config = dict(
    n_layer=14,
    d_model=192,
    n_head=2,
    n_kv_head=1,
    head_dim=64,
    d_mlp=512,
    vocab_size=1424,
    activation='swiglu',
    norm='rmsnorm',
    norm_place='pre',
    norm_eps=1e-05,
    positions='rope',
    rope_base=10000.0,
    rope_fraction=1.0,
    qk_norm=False,
    attn_scale=0.125,
    bias='none',
    tie_embeddings=True,
    parallel_block=False,
    extras=['capped logits'],
    init='uniform',
    init_std_qkv=0.0292,
    init_std_o=0.0,
    init_std_up=0.0292,
    init_std_down=0.0,
    optimizer='soap_variant',
    lr=0.00631,
    beta1=0.95,
    beta2=0.99,
    weight_decay=0.12,
    lr_head=0.018,
    warmup_steps=200,
    schedule='wsd',
    decay_fraction=0.558,
    decay_shape='linear',
    final_lr_fraction=0.0,
    batch_tokens=65536,
    seq_len=512,
    doc_mask=True,
    train_tokens=199300000,
    steps=3042,
    dataset='wikipedia_en',
)
Each number is 500 + 25 x the weight over its row's rms, rounded and kept within 0 to 999. Layers, rows and columns count from 0. Numbers have three digits each. The size before them is the row's rms in percent of the matrix's.

# up: layer 11 MLP up, 512x192, rms 0.139, rows 454-499, columns 0-95
# down: layer 11 MLP down (transposed), 512x192, rms 0.132, rows 454-499, columns 0-95
# gate: layer 11 MLP gate, 512x192, rms 0.133, rows 455-500, columns 0-95
up454 092:515505450530498495492470511500529517492492564520540500481477522520543511511508484532492481474473489478498543482520480520510511512480512478511491502509519459515452531503492490459446484475469492541480499497505491500518493456488486500499494452475545530532533532513528493506522521522514513505
down454 094:511526477499490498502474531507500522496491520469554509511441512472520472522511520517512490534536462507495517549544487516494495547539506488488466530514489532497508516502459486486474495460515501495500508518530537514527533488469506516524495500492521542517492519488492532526562468460468490486
gate455 092:486518543470481501475468504535490499446543515470483448500509522489516495478513541514499503456529484526544484475487497512494475578521495467497530504487519511519507483519481530539489539514494529514483495520474468461512551527473498512520457512533524543481487514447484470469490514496498535501
up455 101:513466505534523552480483518471534492500526514501483492511433509514476495476516548539551494511491501494507495488539561513509534522495498501487456483488493481490523526485541549477514487522511485465462474482493497512512513467540486494486478470488473498463520519491509479516462484533451501467
down455 099:519475507488472472489514502503510496480480522477505502547550489463483518518455547508508505513462485497482508517542474522503470509559500468538452480531520528458483499480514497524509551477458480501418499501528492484491480523508507507524507510518533491521484508476492477496439489522490452500
gate456 107:507483497503518490519485474533512498573529509500529536480534513522457476489504468475463520487508508507505497497489512517475546525461509527520536500470451546520499522474522554528503495452525516516469469537529516540536490487524478463513513530514496509534487488533489521412460462499493505479
up456 096:509496492503461514492492500393506501524543517516521464509471431511476496465511536500532479536530523497508529482462500516517459491480527504514501501529507490484517455486545504469528507563479496488494501473482499476492447544520531468482504520509512516519487512500474500509481498522527538486
down456 096:517462493479481514488545471519486490534541516500515480503502454520561512529501512501506483499505494510539441505544468505547488520543481480502446523534457528496494531464515517493480531500502487500513495481498501522509492500443524522530498512483480514467499477535495473524478495505464475498
gate457 103:473489541520496499512543541486472401521514551467458482548496499522515494523533482487518500538500530490502496454499469507505526497541530479531487523487537471507522444493517538470489464521487489495468528516503479489508508473528486524507546541506500512487471489498518483485549489505516519508
up457 103:461502493514501503497540497523528536479479539476496475544533517441506519438492544525499513496528524552528512513491484476519496461522522448488497566505506502489498530523486456485502463492555491519496505501492503491502505488474498522526512479471524477464465543485557484505539491517529528487
down457 106:488532517523514481475489517483470524483507495529508530488527460488496532519511485496449511497506463509500503508535438513508502558493497500466495470507555501452475552493511534514501508510513505512538504512485527526483517495518510502453489509556496524504547473495516474483502539434454464500
gate458 099:494481504492494526501498522501466530505498484551496514520490498508520524456470483570500530479519483501475494510529478538562473524512535516489516517518519507491486514501463490424513539466436548490501449513509460514523517498514520514525539490514514505476501489507486467479481473533514499497
up458 098:519473504495495510497509470465527522477503538456510513500518506500512505542551463513440507532462491526481511521510495521491478510493494524491512520479505462479499451454485461518542506513550512506518544556499524509491464486526498497499511521499478529519499489487503476491499496488471418513
down458 103:521526490497520520525486522505516510532547472471530523481503496512468498475560508512488439559520466476487458462473541511486441477469490513527511494462481541497489478490463500538490500519483458502487487506523476503520487497561493481518532535482503495486510487477527463502526467481493511507
gate459 088:486501446526511533462500469498511541515499547508482486497521538486530513519506446475512489488509548510518493530499489490452505480520484498497502488508549471482501531489508495491558468493549510458487503571520518495470502505505497541542523462511490498503460465524506556496465452483490530540
up459 086:488497458536506533490523435527517548504491532504474510496487485483532500499509467492514504481506510505529491511524486526477498507510487505494509503480554470526511521514514495509541483519531490481502533575510527481482521502499525514540499455510477532502455481484488522482447462519522503484
down459 084:499507518514515488501498516479471511509499491515496472477503537496458477524483514496507496486509469524511492514464494379516494472513533467489546506520502485534498484517527520471496535515475493488534478456514464474507499512464460492496539520497465497496483502525540514528430534506506532486
gate460 099:521507469530536493496515533473519489519482486512441527492518470527492497482501493520528498463482499466488473496558535520467535510536535546496489486519495521485488520465514499487517496519475475468475474518500516511468463538481510486497517441537512485496532510479516501484480549488486510501
up460 097:502503521537494516509492536514521488446513542477457483491497508480549480476500516521479521519510504472569535477486484486469507527481509477538509534478517447510531447499489536482480534471539498540490488501511468490528481558526493510469461524517492520506486489487503530508497453492534508507
down460 098:495516512494532481504499494520502479556472466495502506498500493549461528502491485501510488477498507538447459477526481521497495470520503518486479495520496574474461545495543454518547516518453520480486479530509550507495455506455469492535535490511524477503523510478486443487493590499492517493
gate461 105:513465467557551535510478488528472541497523483484486482534465493504487481466516515515508480456478549498487493489512477548492485468508490490463477487508507543502519461457487492446458504456524561479500492508484503483542519515524493519468460531540495513501477487459523538477506455538494533525
up461 106:460529446531527526509508550562552462476510505503468482499462476490511491461492539527464530525529512455495484499489477474499425451516487558494519471521514506513493511543499520509468491528468490491505486497506525471533473518496504517516471444490457463491540480497511531559551517479458488477
down461 103:489500529462485549544486453472498497527448474510490478530516499506488482485483504536506498503525485470465536511515526501501487527530529523489506544453510476491481513518476552541510498511545516500504463450486512500483537487513478475524484531478501498537495488424535503503480502463502483476
gate462 100:529462474532481500469476494475518497510516524502497491476477494519517485507526508460506510497502506474485472503447514553524511502504505511496519498525516509525488504480525513534498496451523448529456437488516517520504468527535531516521470531504521504505461453434546508509470500498499522513
up462 108:468558528455482487503475535474453497487499508494484518552481497453495474476475540508516532475482495537499517500514507515508534468496518483518527505534514495502524448458538531492508506548474527466492511488538484505471476483520491482469526469524507504521566493541475490483497504510493441509
down462 102:510508554521493480487541454447488502516462496529451540523500507457513480498506505476458493498479465478508499464552474515493520492489480512554544508482550484502450531567494503513517507493513493508479503460496473501508514487499493507499512515526477477495477467503503534531517493533487478551
gate463 103:470517503507474553486503482480531540510509526535490496465451491491496502473501536532496485437502512504528529530478453527510501508490459496490472550503497549493483509475495545460472466473506529502497473472491510527494467502494504538500495500513526476534524524514486498501496496479507523513
up463 102:478483503495494469508512513500576526516514521507467473489526526497550502494501481522486493473461514496523486518494513513496521457502519523510508500522518499520520502502499554508476490523497487506497479520547456539491497567498505541492548512492547506475489503537487461478506481525503484461
down463 107:518469534505512510513487485507463541473497516465526499493471497521493502514480561530507501528523472481517466443518479489460519523550477465488503480447527486489490517474482483504530532474502486520530507546465571495522477494509516504518502472511452510513514479507508522463476530447501492516
gate464 104:507531478487490511495511560537467492475511525495508507537465489516540497493458502516487532505485479461551499444465505507465469516517536491509454540502512453453494479558497495504514526517553469479501504518489513505497506483535477510514493505463494504483501482484510489521477476531493469504
up464 095:490517506495483493539514463498487484498491527557526506495496560488465479496488511487489507503504486547497537486505498544484536507510502511503500507512479517533437519453484459512503464516502498499500511538462487518476519494468431485521496474516497471512502528512500485507492556500486491546
down464 101:498544506510492498494493506542494562465472520507525435452483450505482496513539533493505531515501476489530462520481501494494527471478482460535532463481488506502470494455528496512515504476486506533519499483507531511486477510484490537502545499537508472483483515483452515480497490466473483461
gate465 106:472516523491491491500499471496454503520484534514498490527555541485499489490512478493502471511491536542469546507492519517509566538489503484475467528555467513533507507456542528518494497504517504496492531478495488514486492554507504497507519501471489547487484490552477491502481478492510498518
up465 104:460489489533481488480472519480499477482472501461464516492486504516542542518492468499518474512544472520489445481463504497476440525504518495495523525461540451498471477483452514537478507469500484518472502502511509478495485481476462494521464509524515473497518491479480474490519511530517517497
down465 102:477472536529478490534492509514473497441521496522514518518489462482489482493477515510489510513541478502530500513516499473522537491539521522486542458449549489526495499536497486494444502516455487524472460461485507484460523493499431484428526492478515503492510509520492503568479479523494496512
gate466 100:513485479512530482499507514489473497537493516513484514519527534474504531534539512520513495496491503475469507505517486527516476519502470496482535496506472463498477553495495537545449480527484537490484511494475467454443495496481474491533548479501478496507499449509503469494542517485527509491
up466 102:525503484509577466518525485513495461485481482451518457458509476483492483537472520499512494491469491486501490488490451523506526498484484529485543544495458442451491514466486576497488506488533484513490483519532500529489496511467476533498491507500526495522520523518541502541505458521515520480
down466 101:492515510485498464504522449502466482498518540543491509524525555499513490530526487503491479450527498501541436495511489524464538462575477512516499516533524479501525497495500502488531488482481466488523488510527503459510513484476446526487536526462513473487481488515507465507495521476519493511
gate467 103:502498481507485484500523528504490467539483462473543498507490472543499521511472503503514532534471533477497482475454519522501512492484480515529484473519514513515489477504527514472521499515488458490512452529491530456501463503462487487525489512526488504478510526489549439488496515508528502593
up467 105:516473485477498496469492486543474491495497486515517488496539489512488495517450516461468493498467469510509492507512541478521483521505512507493492488540513490520436478506489507445474512486484485491512470507513491520482509490518503526471482518509496522516538523494441484506522501529451466472
down467 105:503503504552510537495480498517519497501531522491484518512459469481478514468507508525536525506490487475485517533532511516541476483499510469500478542479480511498509490512524544501482485522504543520519502473457505544471481523510502473543541516490494517467485477538531531479529543493489479503
gate468 098:499501447487492521486437535489497515555443474507480535473504551522513469498481512500482509473498463533510532492527514532489520477481520516486529487530524490486513517492476501513471516498531465508536492500451442476493494497496455499527498501492512479493483498472531473487510491494489468524
up468 099:508484470524485515474528559509492515519548496464562472464481498521539481465474455498501455472497465527499519457486496530537522542507471489507506468515525489462498472542489509483496529460507461498483500478528467479519503515479505493492512543501512499445517503483497491479486501502527483503
down468 099:483522525470478467518519510500539535457440493520542517480503508488517520549517516522516474542495550525476456474464501501513470458498509497545478480483500500495461461493488517537526513506513527485535530477515486511499509515539485525553484511530492502451504516525533490506490473499491504449
gate469 102:501494527506502500463477509502522470477498505525466489504487513558490485487496520456490496477477531484540462502529461488517495497500507540502517492508550487515483469496481507418536495510481500519474579565492507515496508446526504506540513465465498535456516523528489491548498514488481522506
up469 103:466440493545521500461522539504489472483495485487534500502516520527507527458506548516470500473526536460521498496518528492462504482548495501489491516505493516496546511461460500503477500482519507508495543456493523523480540492480502519477501477517500491457505510516542480496500472520485501553
down469 107:532480520451446469507508521529517520466528484468495510478465451514483533485495502463485479523511513489490493504491464497505481495503531479492538507540491542521452509516490488488482518491520515540512469524506479446488528525496456510522505491493497464532536523517512550484469527499510515546
gate470 094:503478460491458554475498478518501473489473483510495485550501497457495505522500554523490546518489499526464454505520493521524484485464463508517463469492521523451498490495494541455489478497478486525525524547525551477464498463505522479533482500555488480489538499537508483493518522505506483564
up470 095:508458488527496520504494493473457523499513483438488518493474524498546488560483522521509510495484492540459503467496502481487461504471480528490501490540475479507523500522516499493498498494493503467515491517471441463485479504467516535517487485532477527454491518534469490522488511491441476493
down470 100:468491508483458502456486502488470515500532510483541501505502472511504492502505552506529477530453537470502532471531539460491488499492555519530489515508540527464495469550485539516464467493553494509533527545481487471495531507491509499511448490485492473463530492513503506483489517448472503495
gate471 100:498509475521508479506465496469523495506488494474497467515527518488509507463513477485488527501504440469497511493486481508542468494517511451454465511500535493481467504519492528499467509513488462500512505535504549549513496485446483479500518481522517552481488517534448505539561507481520518458
up471 100:499519465518458487534493482511510481563492498509528484492503510522511488498461532492454503516483491482503509519522485481501462509507504485477507476511514521560517521523515533534502493460482504495518510452502490492480481543494498486506467497468489479502470480506441509476486521418468477468
down471 101:482476499481506504504521486542491521504483482488517528532453511527504518514515507486491512493494518490490521519548544518462528515532531431490516481490538525486549521534492497479557480528511488479523527511527472492528497510490502512472513516498514525484508491478479491504494517519490472448
gate472 095:527537518521512518476507508499474524513503501460485459511545502476524501487499463511526530536515487499530542482512505506543508466480497503493492506502521496528533487493499543510497517491533458504507525483497471494539489523492508532474466482507482485517507490494511565463481448520492526490
up472 098:525526491485483511522508509494531470526474494523528462543477480508487485505536510519450523480428548517503491492497533485516513547490485519488517492489494501459486508507526496497529524549442483515508488523497503486500473479495513478495497497471483532524526513461498481508513547486494521487
down472 098:522520535526472509463514510532475520509465529499507483546490487487537486509515515474505486474491492502482517505520495455511476491503457530506489553488508559513535476491441533512516487531502521451432477513468478511546520543473522502498477491494497500494493533476527489464520503479504500496
gate473 097:523510483495481519527451512524454462486499514509491500494484532496564475466485495534490489499530449508472513502504500484488476514468475482510499477468526508516524511556470535470528510466533525489493514508484514465472511527513494473475503491464527499501498478478540486510481523506490465511
up473 096:500515499501506516506497483504499510480417499458514538505539535451504534533518466500538492512515477443496499504481490503501514494479526489532468483508506539497440512537503465495465519511493487497504511500524497445473459524519519463521503509489501515485487494486487512490518491496519507506
down473 100:472465465483494504495484494484539550497494468514491489538531515556517458527482536446505552520501534509498514446490481542552464495534491478500542491550477473463511491546514506453491476480525489478532484479486480495535519466564519490518492501489518540474480502499492465510537518477515526494
gate474 096:471484492526468478512496524527476527515508501556504485530498498480478535497514517524503517541477558489494515490501478489504490524514508534491533536533490516425464516505501518522482482520523527530483486515458541517475508519484509503528500471492504526501450467508446509496482515553518536492
up474 097:496468450476521525492555517467535505523499484492530481493521492530458481511513478533503482510474512498501516505523522517478449480530518493511499525498503496462485509509491442460444474545514458498481473465536513471502459466458498519511496463500526481454517461508469495498515510490513548531
down474 096:538552502513521527495482496516452447490523519461517460511486527500486506534479489506507454485518452528517526539504506531478503502515485525526484479498508508514526508528536484510491581453488490543494477466470540503495479525480496502504507528530456508512511514538498498517500490466545482481
gate475 098:495487493507504467517499475485530516532533465511523480434491510483503450491507485486464480498469501482489520516528527530514525509494491506516454538422520480523499523484497511493492520493495515489496448513460480510495475537552521501487492496484542507534484486539490465451517498474478458493
up475 105:458508480474477499537468506508467478502517495549502485493478461541497497481501509482465484490505526500427511518482481521511506487478504500535482529452513482512543516516541496466539563482454541484465516488474487485467496539452501485483480522513484527471476511529490509476543470491547533519
down475 104:526480501469549487506510511477489534527541482490501429492536505442481460510493479487497508482481486506525521514576506468540484503449492492498531489496455471555493475504481464483472499464477500509471464524553519514495479511545480531524506505467484460473457522523507478511480513512525518512
gate476 098:489504540487517503491506489525509504505498454513473522505526505487556490477515468485476506530518526448543465483533516498496535447511472486496519491501524483513509539529513471494492547500453460549463503462535503520469518505481502516490548540510548509532554526498499473518516509505503471495
up476 102:505511487505446549476490509465467478492470529504511555520502503436448494486472524488460539465520488500503510458547529499491471499558485483491495491465481505509517534475513531490473521459477514495530542489483482523519467537505507519514465487487503535473477512526502530533507504543486498537
down476 109:492494488549462504539487508515483495493497503508525501481454510501479498549504498478566496469507468517459499507437491520518524464497530479488487504490465520506466507534471504513501566525516483539466472469487493431421491509489480484530543509489492466515510474486475490497512494532540506552
gate477 105:493509493538488467517522486534532475477499493475503491471475526485495470527457514511524474514498479482479495468508504502497462503543522467493487530477534460517486519460500502474521447506496532553444497490450483538531508530503491491485441490580490487497514497512522493464505479511539467496
up477 106:451550472513502534516490494495510514484472501539513483485516497491506508425500509506444531468534467486477497489492516534502483492544526530519518465484503482496540543532502521482485489483496505507475546504478465521470490487479518554508497549494470540453518563469530486552497471521495490507
down477 103:452528481512494474486491524495484540432506495494511539500502512540472538506479496507454493517470469500489525459485533470490552475471488513499453493528544487544503490488511430509492508499489486536550496520511439531539517516532494483497485455509503502462498518462493510478491509489528518525
gate478 099:481460520532502508496503485499511461548475497518506473485468501523534513501516483527508482488458501505500498487508503479497512463491508516475501544503506480452454492461523548483489517534513498474533490480446535538518465489485486485493499505499506473513478532526473515441493521465508474484
up478 099:538530487458542482433499457482524539514537528494510519480455477468485475519526502511510511483511501500472503480513474465456479497550515479490445522514502524505510502485466493494497457484473463461505522483492457518482509483470480504488522539513517460512508505545501546502463514498451499486
down478 095:492542482478494520529461531485514524452556476484452495487489494508508573464559474500505488517441491477480482508463515473497543516526501475490505519488555531496481495464504468508462516474546515525506481454510480488542494502519484465485488529516516528495538516527533469490490493561448540490
gate479 101:495481502459458504477461467477530479497496499519467471455488511489513465516526491513494528481525479490483523490478453524488443531520507537474464472502498525468467499464445516531491519491486499478468520493549493463501476459495497500522488456513529494500511457512520489485443555496479472518
up479 107:527521479517503523493506519475511493451474509474500455496527537537493461517524446484512503493484489526507518499537469509532486465525506500495467465508517503510492492497524499517525522561505497471503559496567512509453487496528492520515486500517508482470465532498503490515526495561474543489
down479 107:493505498462530431472500531535495514516513510528500497521525473512525508485449500486489515501488478502505474473524509476458463477455502516501514501533554521498505544466519465505495518496544508522528525459505498504463491484471508518525504465550473513474538469484501526506493507562441522533
gate480 102:484446519470437493572479476510484468476467481467528524535504495489513515481479509475478479471446539488513519548518485505478503496532546504508489481512541544484504506542480490456469467497476469501516507476482519537502476479510516491524468529561515513488536486462455505494472474512512518489
up480 102:501488530506513504498496534468514532462516523490516539490501519465491477489480503504475539487486468518554479493468522487482518529461539491492491493483531518499532520509533518507504483490520490491502517478465519510478448461479498489523451524517493513511521486515549484552451491500508546508
down480 104:422513511501527535525473506503508501455517542459531478521495510478483544479547508449524494493460510523517502487474498502522534494492498494515505498514475549568525513522479487522522518486465501490494534536499522475499504442512481508531479495526476538511546521532501455528505501538467514494
gate481 102:522534515517521465454477451527543530449494454462514494490475535529506487488467464496513487498501538478489485502501504483503519503515499540502493508510505493479501503515498532532494500506486495470484479464489503477519476521509504494547483514520519494541482478507481503486510497518510493491
up481 106:496471468507511491515532520465492481540485543487493479540480549551504508483483485464495520523483510496486488494542493484469475478514486530495497487487528488515477480497492516492502497465529519506523481510525486517549508512474487480528537508482501494485569481493517483452521469506529477521
down481 108:487489511475495505475510474530519449517454470504497537483512516505468513506485499453510515499516474479512547543468493460491527452525507508465469507510481505503534487555488478534504515448497510539518487517517515498507496483497504517494508523485485511461531516452542401528523468513482510500
gate482 100:524553480513468480519450483490460464495526498501548494504518514506542497490512478484505517477468471477476504496493524498515523552484491528508487545499502535547489499532472481487523488464510535484499462481472516462486491492528487489526522477479514490500548498492536495503459488482493509470
up482 106:511479519551539492480523535496492530484477502471496521476465506466511497548499545529497522505476529503498467469511526507524474500498514516501494517537525504473529485530562473490566501485467522519480487528484493450454526526513522490490536492514496510497512449498493504528507523481530503490
down482 102:503507513530524506495541503497513511508499493500460524478492477535498513544506506464478540535516459483509461476517503464533488513494526494474478465493464503470494480485507485522501529473506486503486540527561474559487503508491502503493482569488477503506498478491510460526523463516471485494
gate483 103:467489458489501517489485529495477519509479463472480511508491508543517513486474488473482526490494527512468502520525516505488515513461501457475480508496499491457511504500534505522551504515464483472485484535485488529533520569476512505513515461495475499529558471517502489496514536506457458513
up483 105:533488469501478475461485501476473480470497494531543519508504487497474490478520465541470491496463541512452466503491512520553467497465522502529507503485464496530478556524502532501496513549474508539535501490486522513551520480480527480507520475510555515481500502482467489491469470547537489535
down483 099:453451499498529542504490444498501483485489510484523537516526494576483526508456508476487504483506521507482501483505519498513501499483472513484469525487501488492496504518490497505519481498488570473506490449501532491437551520508497457500508549528501502494522518472517519524508480507500492529
gate484 104:483465550517468486475526479506555534565495532491490517512497540484511534515489507533493499432493492555488503493550509505496504495488512524516510446446544496517502489513483503475473481489521516498488518507498513505530519495480479515527476466480525499471502535549469468544519505556516499528
up484 108:463491449510474475496485507467493547530482492487507505506513504506500491485488504553486486510514528547485518467498505516504465496522529511526505492466560511521464526530495479474460498508489552453513518501423477461530504461462521515480462501430484491471510551496504504501498494512488495545
down484 109:514499508477479480554486483470455491462517471475476488503477463515473459501522484431516485511513477466502486506526515461535510489509471519508502497481479473472493489490528498543512507525481455486482502524512524516518453521476526511494491508504526484479475468487467487476479522470446503425
gate485 096:497506515452530468485493486536518491488484512510507552493467483537510498480447514502485531502541483509545542472508506486492537511513518518527544478540491498484524462495543516469485558502502501482437495460508516497514516515503552487496522492488463475531494479495518535472483481455475487517
up485 100:522493547517504463513489501480498468454520520504501476531512518485543507512528413517507501496471476501506491477466499503512477500482539481533499500505555449499475487486532517553455496452490556505493494499464490473525511540536542510511497473522491556500529509477491482493539508518493475486
down485 100:464517448483458495479489529538507527476524492480536476507496536479496543499476489476479487510464547502517491534427493467521488495471495490472500486478503502558487516523497500501542476526492521496498484516512490451486486504507498480407492487478489528492501568530483504521503502509512463516
gate486 093:494535553519513466467492492517506487473524468531481489497496518513467515505490436529486504539482519538503456486503476479523513531491525506505493494517500523519561494491501508440486522517506467493478508508514513507552439523490466536469511508476514485475472502529466518479504485507505527487
up486 093:519531518547495459492504565491483492503510474473467539489514530493498465530497513444471512505500527534526504491471511489496537473540470526482494514508466511524472496517476533502517469508490518497484492496519501487538473481521507480498481474517542530515468532534510507505509494567514513522
down486 098:498483482502525509529467472525464496525511513493484473479531510492534493521462519477512540506468497511457503563539478475536518498500504544459542492494500456477535512516518511524464499491556579452491496489474493511513495487466490501551487508465500461468461464525501490504510527510481552479
gate487 100:507505495496461528486575505485510505543485541501475498445498525504495514543526474514508512480469490555501479515508486496502480508486504523507497501484537488478496468524487498497513516523560503481471496518439531507505484512476549481547494467476444530532538489461529544496511518555510517522
up487 098:507547469481484527468519516475554478500521546501487520465491478476487484489519478506482495501492461516524485536532546468502521524527483465511462506456486525427478512472541520551501445472516500474537527508486490485532483515491481482496475497473510536507454511477477491498516476544506517499
down487 092:501479498528509508477446502506531466508498539520477487479497513462489517479480497514527495520494552489501494523488510452508477492482502473508537526509479456495509473509518554509506489492438510486521493499511500551498503520515454501518491490494477489499499483522452544512483492471531465507
gate488 110:479555536506460486507508471509432451540519547491480494496519491491502477477472490494509449475487476482474503549477483501511529483494480485496489485489528504473494519494460505491472518475513480510445521516496529532497482482519501540492475487559522474486467548470476533546520511532494508537
up488 106:481506453530515520509452476479497488484497485512514519529532453519468459501502514460479591504491506488544518529504553489502495497489523490495510532478528530521508484505523472489489498474517504521480462484504534457444514503520482477502538545484495498506503453534464494461499487535475523477
down488 089:511490507446527523493500472471486527466522519526534476488486493497525491489538460496522467484454495510488471497518563568474507485512475524527474490466492479490513485506486491506489482460477500459481491549451514492548508551423508470520512518490491497488523496467536499502514497455467457471
gate489 098:467483519488518488490511525526504508511527555548437499509466557475494528501471521459479524508507510503527501493543515498487519512457476486456474504473480458507515536505468487465496512471498532514494475488482502495512454498505505497535478515488488514518455486477523503497513493531527485529
up489 092:469479500504516471499524555443474495508479501556513509500456511501516538507492504486519525513482496526461479425529529465510508520489546473498507498537454457511485501473537466473523495486518525518498462503472481533556505461485511501515528528499480498499481483526560510516499495534462508475
down489 091:484481503457488523468483535502510473484515521474480487480489520499483480492494459471501493546480506440505502505493485472491468488448495460475521474512533519489456553445497476455496536464498444525511475461540536504460496534475520513513511526469548536478502510510463500510506491520496483513
gate490 099:486515535521478486508491496479539510547473497509522482513514467496489528491546526528533532481486466511486466488503537525470517470511515522483517506528497518526492487531476555505492484480487547497496512515489454509484492476517516507497487471541520518522541523488473491507493483475477509499
up490 099:499447484532504523489505501484535536517522470467530499515513535485472541466478482484505490497499525468497524491439473468496531516504471509519480469489516522503500504469447509481499478487514542525536502543484510477469521490536544505535487526477516450510498536519508490482468515498537468499
down490 102:487533518459489502533477509488500489507517488505501466481506528509506517491530478512484539515475535512480470491485516574483488506453513498512529490518541503575491488452512490487553507468456451477468523500490507478468478514527496515519514490507477485542545461506472482468485461503500508542
gate491 107:453524508510489509471515512492510509507521474531478530515480486523459512476507522518519475515487549507529504538507537496511478491474511518492511542537481529499494469506522524518488479507564472491473486512473488522503504505471511476488518484488541523511486515459545527553489547524480486508
up491 105:475499490508527479487527479478517527523502481500503531480469552513525551485512497514521485500503474531532532573504506496507488479468477478460543491505511505484508493506539488529467467516501494470490472545498506512523516493481505496473511511512521491512441492489513534553524509488547491562
down491 096:481512491560505486527507525471514507511514486534498432498488491475528487464492505508488524494493526499467528510524500518523489495477495552483477496489499548499526483544506515514495506482535494560561491519535490465497470450470463505457493495436539478508496502525494542520470525525495506510
gate492 099:506516484436475501518484521517454479496485484454508475498493549471496534501569532510513504488517474475530489511488495540497531507486493498453558496477514486493470519474505515517430508484486491499504549504455528493441483511447486479511496509490521520534526522530513467527470471496509473497
up492 097:470500493493487494521506476516506523529484471489524500492447501499465517494540532495501499518481492492459485523594500519477500504479484457508469546500475490471509478481500491506530474486517495465531516470512509529495529487496528488478486479537490431486480478454506479502484508508498517503
down492 100:542544489478480500487437516545508502501493481491507508510495488478500511510529522475501508524516526520532541460509520465488509502525521537552447470486542484489502489455486557468486526501495512482532518471476511514504529497516526519515487496515508513521489539459545517477468489516513530514
gate493 098:517512523481490483515539443493521451511482493488528506537500512466478474524514483460513483497486471499490508559561500486509476475507499487517455500510549489488462522522487468516512543485466489524471487507522515494484488499475507487513462486509520502515565496498504485463548545485514493541
up493 105:510477486525502522508494495479520517496460484496484497526491549482475473476534495493537562468524458480464470522447508490505490494492533485477462516497493460488524478558475526490436472533500519487526491498502497526463514511544533491499486501452482529499545514494509473554526535449495540495
down493 101:503512488463573513494473515477495534488528467513514480485556471499535487495510494463477479515498492489518515505476468521491431477483500526507479498525506560476489514487493528483466458511515479540505497492462489526488529538506474486495484480534508499540506463470512522465507522514483517487
gate494 107:493500509468467496517461498540543455482522480530505488463511504487440484483455500498483493462469503517485478507506495505493463468494508496541486537530505480496528479512492501467511480499528500504496530543506517487507485527508478538534497508482500515491521569469478519531476508502489445510
up494 099:531525483545536498526461484496470508482539473467462491477475493506473483465474513462528476512471494453520468516502473503521475475527494507458526497523481510528502489484520527533552490525480486511549526517491527518496449537510526479478513496507548540473502490463496490540454515527488506486
down494 106:462479512545473478522513538524487503534541487499490483472488522515504514485495548512494494533498537515523498524518460526491489482523492534500532530493532483526471526481506472463454482469470519534468492524466479519460497484495457504461501496543555485501482512521503534465502512508547503491
gate495 098:579483515491503477523523532480476507515554513470486541508474484463468502517520503511459474510481531457525531474483486529507498499548501525541506478528489508479473496507471567491466515472496495487478506542509486510469454502436482495502464477484474528452449476503503537457493474538504491539
up495 102:460463458465492511505497498495498470489462472446465508498488506461526502531539547510519441476477484526510504521486503473495486516513500536513490523533542471523514540478493489526498488513468551532499516460503492442478540484479507490510513524531525483549505478489483496528477460491516459497
down495 099:482505488405537476499493494500537542436460501508528508502503499479516495521458475455518517503498537498499480544496491500502510463504502470498476498515481525522497490492509519506513477516483502514504493508526505464529490494506478524472493469457496449486499555493505495488540492500509502455
gate496 102:471495483508527530563466499497499524537521556473515513477491488458533528504508503473501539509513528463491514459538484511483478549523509488495491497506522485542493517499460482498481464502527481496467497486481503510459479522483484507527474503492507509465484467495457486499505513541506518501
up496 103:461500480476555519514449525525531491466540565482490502489481489484486510485519481484500474519519510522473497516488501497533505531515550510515515511494537497507460508517451555532508420498528531465512477502461530468489488544498511514558508510514500493549462526478459530504493543509464484506
down496 103:514456481493547506478471502525490489513500559454498481518490475546507472534516515524492509472511473483493475545497528509424465474490477499516449467434511485498531515527481537504465550528504494498528526517501489471454434525503497502511515499485502500496469473510489512466507491501468501507
gate497 100:532550499479545498485492549508490482483517530525437498500520496529499468445463505467511473535467500560498526498488524478514509504491497498493432480464466561544519469490498562462461477484465499466519484519503502522512483526511485502492492494498494466501477509487513500477494507534479514485
up497 103:512495508498503479492478519517492505481541491536448504496512523490497449488497488510496450511531543463523475481522463523524514515516490498505496510501486475437514479538528503466536540477477473517497464539457515510561499475520492465483468539511479539528491489525460469554522497525527520490
down497 100:487536553503492513490505506515478496542485497501486464436494517496492513467503484494567545512467528503544532511482554517563465501527522538503485493480508476526484537472461531496480477503499499454493512499533490491527495505457509505509459534511511510487503455509526470484481513476501494502
gate498 106:509490487557480514499516479519498524462488494463493508484514505517555499483504478493514509529570485509536492515482476522476500505504491538536479530504549507547431500539493507473489488500459546495500468495454490531544508482514530552443519467522478481469535512468508472527520515501476530506
up498 101:523498473477538497487489515479523491503526504469487480506490514537509514505491535477534478480439492506505493478474526483456494484480498516509509517490513494469521497461462467508466449494514475521459536509546456462457486482517521523527493479510460480499467528530497527502486490443481502506
down498 104:485507503509485494514532459484492518556489512504517490496539499469504545496451503501530524495533514523519500474538531456531525547495494455489491506508473476503534538469493551493493424525515470476499494506495545540518463485496545515545486500526526529553486518509542524487499492485553510488
gate499 094:496518531506501491483474530488480536498479519477485478528466525555550499531516505542489541499497542502497474530501462488474505478543511521492496512530473499510474488484486511421487470473495499483529516463480484509492515503483539544469466518550510539490499500523517493518480485510557495514
up499 102:507510497515476499498468484513477478518478498474497499482509529532475493504440484540508427478459506473507486507543437496499439499539534545511483512505530463510505505541463507497505514488504478500498510491471561478516450496485493527477475506547518491494439487469484479509507501531520521476
down499 100:486528516477500507495460510473506496511490514503495517548479513466462496503494514548511466497473476451509512533479460500496521490495463497474489496510462526482526511498469566467539522468492510498554533448464570485547507491465519475490510501507497484490451453547515484524511524488498532487
gate500 101:448515480498487524480488441498536547507475500480493550495517516484509463491515470535488465439453490508506482479465537495525487514533481502478473468509530519498485543521490490498480544517448507468491533512528499500455513491485483496549534492450494471453502465459472531515494524532490490496